config.toml
num_hidden_layers = 13
hidden_size = 256
num_attention_heads = 4
num_key_value_heads = 4
head_dim = 64
intermediate_size = 704
vocab_size = 1024
hidden_act = "geglu"
norm = "rmsnorm"
norm_place = "pre"
norm_eps = 1e-05
positions = "rope"
rope_theta = 5010.0
rope_fraction = 1.0
qk_norm = true
attn_scale = 0.143
bias = "none"
tie_word_embeddings = true
parallel_block = false
extras = ["paired heads", "normalized values"]
init = "uniform"
init_std_qkv = 0.0811
init_std_o = 0.0811
init_std_up = 0.0811
init_std_down = 0.0
init_mimetic = 0.5
optimizer = "adamw"
learning_rate = 0.00253
lr_mult_qkv = 0.7
lr_mult_o = 1.54
beta1 = 0.9
beta2 = 0.98
lr_head = 0.00692
warmup_steps = 567
schedule = "wsd"
decay_fraction = 0.936
decay_shape = "linear"
final_lr_fraction = 0.1
batch_tokens = 131072
max_seq_len = 256
doc_mask = true
train_tokens = 694600000
max_steps = 5300
dataset = "wikipedia_en"
Each number is 500 + 25 x the weight over the matrix's rms, rounded and kept within 0 to 999. Layers, rows and columns count from 0. Numbers have three digits each.

# layer 4 attention key, 256x256, rms 0.0754, rows 136-218, columns 32-63
543521522473490535458517477525511485509482497485480506509504495509499508509524517506542503532486
463532507496490567540506485505494477475541497532495479498493529433472471516479512494475526536443
520524485529493499474506510504491521499486514502527484518541455535503490504487480505488490504474
551534497507534498497547495497508520519503494506472500510520505547452501475509513485493493524524
543503460510496473499495533507473465493464540493504473486545505472494494528474482472473512492498
537505491496512468486534471465541549479518498457478546528498511530528484464493500498469476468477
469506478530507502459464526487524543487516483492497526494508501548496523528543492505461435510507
493523507486513504521477497469474525481503499496516479499477503495499502484501514501455514478521
528473493518520502554518485508470510449526529485460491495497488501479491516470487497460489494489
513523493501503439448557477465496531496478489479522527484525495526531553519506487508533484491487
494527503521489549516508505517533496534510473518484487505489534528497487461524530498537495498487
509530451515513512490500473476527516487477526494509517497498540529487519477499551515511462505462
531488467559505451471502452445500585496477458482463559512478490531524492465512497507493446503495
511481511503515484476474521521548476512526510496481483513511509528506489495518518491512491516480
498500513531528529505486487489478563540488478491531481502499505525514494505490511509501494533522
485496492523536487451476497508516514516462455501503525525517513532544509484547512509523493515494
499511513493526505508459490531540479528522477517512488517489517465502523537522469519533496533491
479527534459502521513487508493469482464509519508508478485465517516512499542477499477504551510477
513497496495489480554490470476473481461548525484494485533487504482505544522462441488485501502461
537500523492509516530511504516495483520466505468511470498462493508459514488517470478508525518462
477502489502492503509505464508464431496503510490477496490527502455484517493516490476475489524498
514480464541526444520502536503489513471469468484506506490473492562495534477496471511529482480508
451487477494511499528514520487497539551494517509548490530483533474485494482473530522505490498483
510465535472498483526446504524531488497532538492475476481458523482500495510521488497485468473521
457538510472520448459494487527484530510466511486515491507472516462535504501479522505522496557494
540496493484487502501486544474502461485514499452470491503516508482485458563484504489485498450516
457518529503476537517501492528502575511446460484506462510483492411498490486446542537527502531530
494493481541526517459449509465526508487513497487486490524478487505534492497546509521482491526517
508551484468514487537465480495507483530525524502539502489526537433547480524476494462496497492493
503482472491466508503487492472486546514466559515527513472462490475505481488512477480467513490497
491505411477472488472508487504474460511527481492496470502559501482490504488513515539506508496548
483521461532543510535443511456503514478427494480510497503472491453470541543527521504484509540498
507478497520465487490460516504515521511515503531502493484488520513483531525475519474537495507497
546513457489475459528494471484524534530482517475504488523469510494520511497460474537495469469473
501479501504453456510501465453498491518486513495501478500504455526478537473513477492463516498499
497483492462488475492516502513525490501497523516474514497521473517486505508565505500526553499517
497489541523497518517523470548513497527523474519539464539530518478495501528471517497515502527526
533473524527496521540577491530478456476478509535537483508453518521510467490532469472499474464517
481492476510471512505527554536473453510517463471476482489515501527527495457527503460515506488484
462472549497477468522509512511570437487461452505481463494523524491498503495535481525480495468513
486505512518489454511522498495497483536520498495470506464507523492477512550482518557535506463471
509486490500523494513508530470494544482487454532436523505490537487429517495524511495500569438462
463530492510452482491520480520500501486432525518500520499495514465522469507504486546517509509460
444491522452497518508534491507510484498467477510521499497502497461525498524531488533489460511500
510506487493517504469454483507485514482476513484501511519460516470483525526477476511480523465564
491484517474447469533511516498516522529465506510519527504507484470517524473480503488504544467480
541534521490516456512485496524486511521510504484476477521513504534543484454506525498536463526484
544523509532530499492535499491493538471498514514512489499515514502499515499513461507508499492469
509490520503534486495552476537537531545502493473537526481513446482523453516487505498500518497528
448497514501484495562519528488507509497496488472517497446520503471556497489497459536504466456479
503503530530484552476540508481533481489460554493510498540459515477483475504461534484536530548507
524539522513458487484523479497479560466517521489522530472522538508519502468505516482503512496518
496511510520500554520515503492505437487492532517450540536483472491468491474518492547464522529516
467493533477471534519502464508526470508485498480523464489469509541481503539481510521508513553515
434506492493487524500544450506457548541491460519518526528512526462512529537501514528509505475518
554449503478460472525509499486486516486541493512468500492486485540517522470475499502498544446502
519545475510483484473516538466505526515494506523508524461524486486505476501503520495523439483481
514513466522502502491545505540499498535522497528516498472537496505496511485503508488502438535495
542497507462532489496427475510483454523551535492497481512480514510517518520469479523520511525558
510488512547480505481489500525485520477499502464516480514508487506484500530493496524478552500498
515485481425484548540515489499493446495497523477446478494500467508494493507516502501447463520512
518475478481527531476513450503473510472531497552486464504497531479532525531485501488548507473482
478483534525525477522493478477478539512507503518492458493507495484524494493502488534474540501503
511531508545507498528506536486588527507477496549507493464536486549487475500510552522543450475499
477483507420532488507503529509442470522514508490511440533492504479498487480451515510443536479499
484481500527501491464535494524477525514516515511510491503499538497499523481462484525509515476530
502528529549460435433519546484505539479499518490503518474521501524490510472492503518495521530518
530527472531510511465516523467522509456473514493493546504484488495472475463502492469538488506483
510528512463481485512500503528487472486497495522461553504504512534515514489493493497487484514515
480498491468502488516493486514418485490545511443503494504525499466537541477528473487515504476546
501478535533496466485491489474591504497476462509492528475493518487479485486470537476559509495528
507514533463535536516499504505468486523487520485438454493467519463481487510492506509489478474493
496521538544466473501516532468570510465474503494495529490520519482474490496475515487529458462481
530514473484503509490497463481546486519489495480483544490523499537503492506465500485520484506494
472504494525513497509532513494554524492449483549511545480506513522481520542490555518514479493446
559519458527489429480513517471526515491470502513515521498520488492493509493478517524501469484470
522521549492526540500450501532481496518487507474538473524529496505507492497492499498522526506518
450484534550488513469558486503553499528490502499543531489487512513493491504522498477561510542480
515501494475446473467512523441513531498507510487502509465538513553535479488549481513485447492494
537490516551516538485528489483575518514491496512511532471480525500469484516487517537546477523473
553501506445502520563464476530420433533530501474499486513449508478522526480484457449441568544506
484479523463517496495482512502472466511542502486479453515509498498537509494492499508499532534537
514532513484550519483492521466546499489527519516509512505512530525554481474542496521489484501482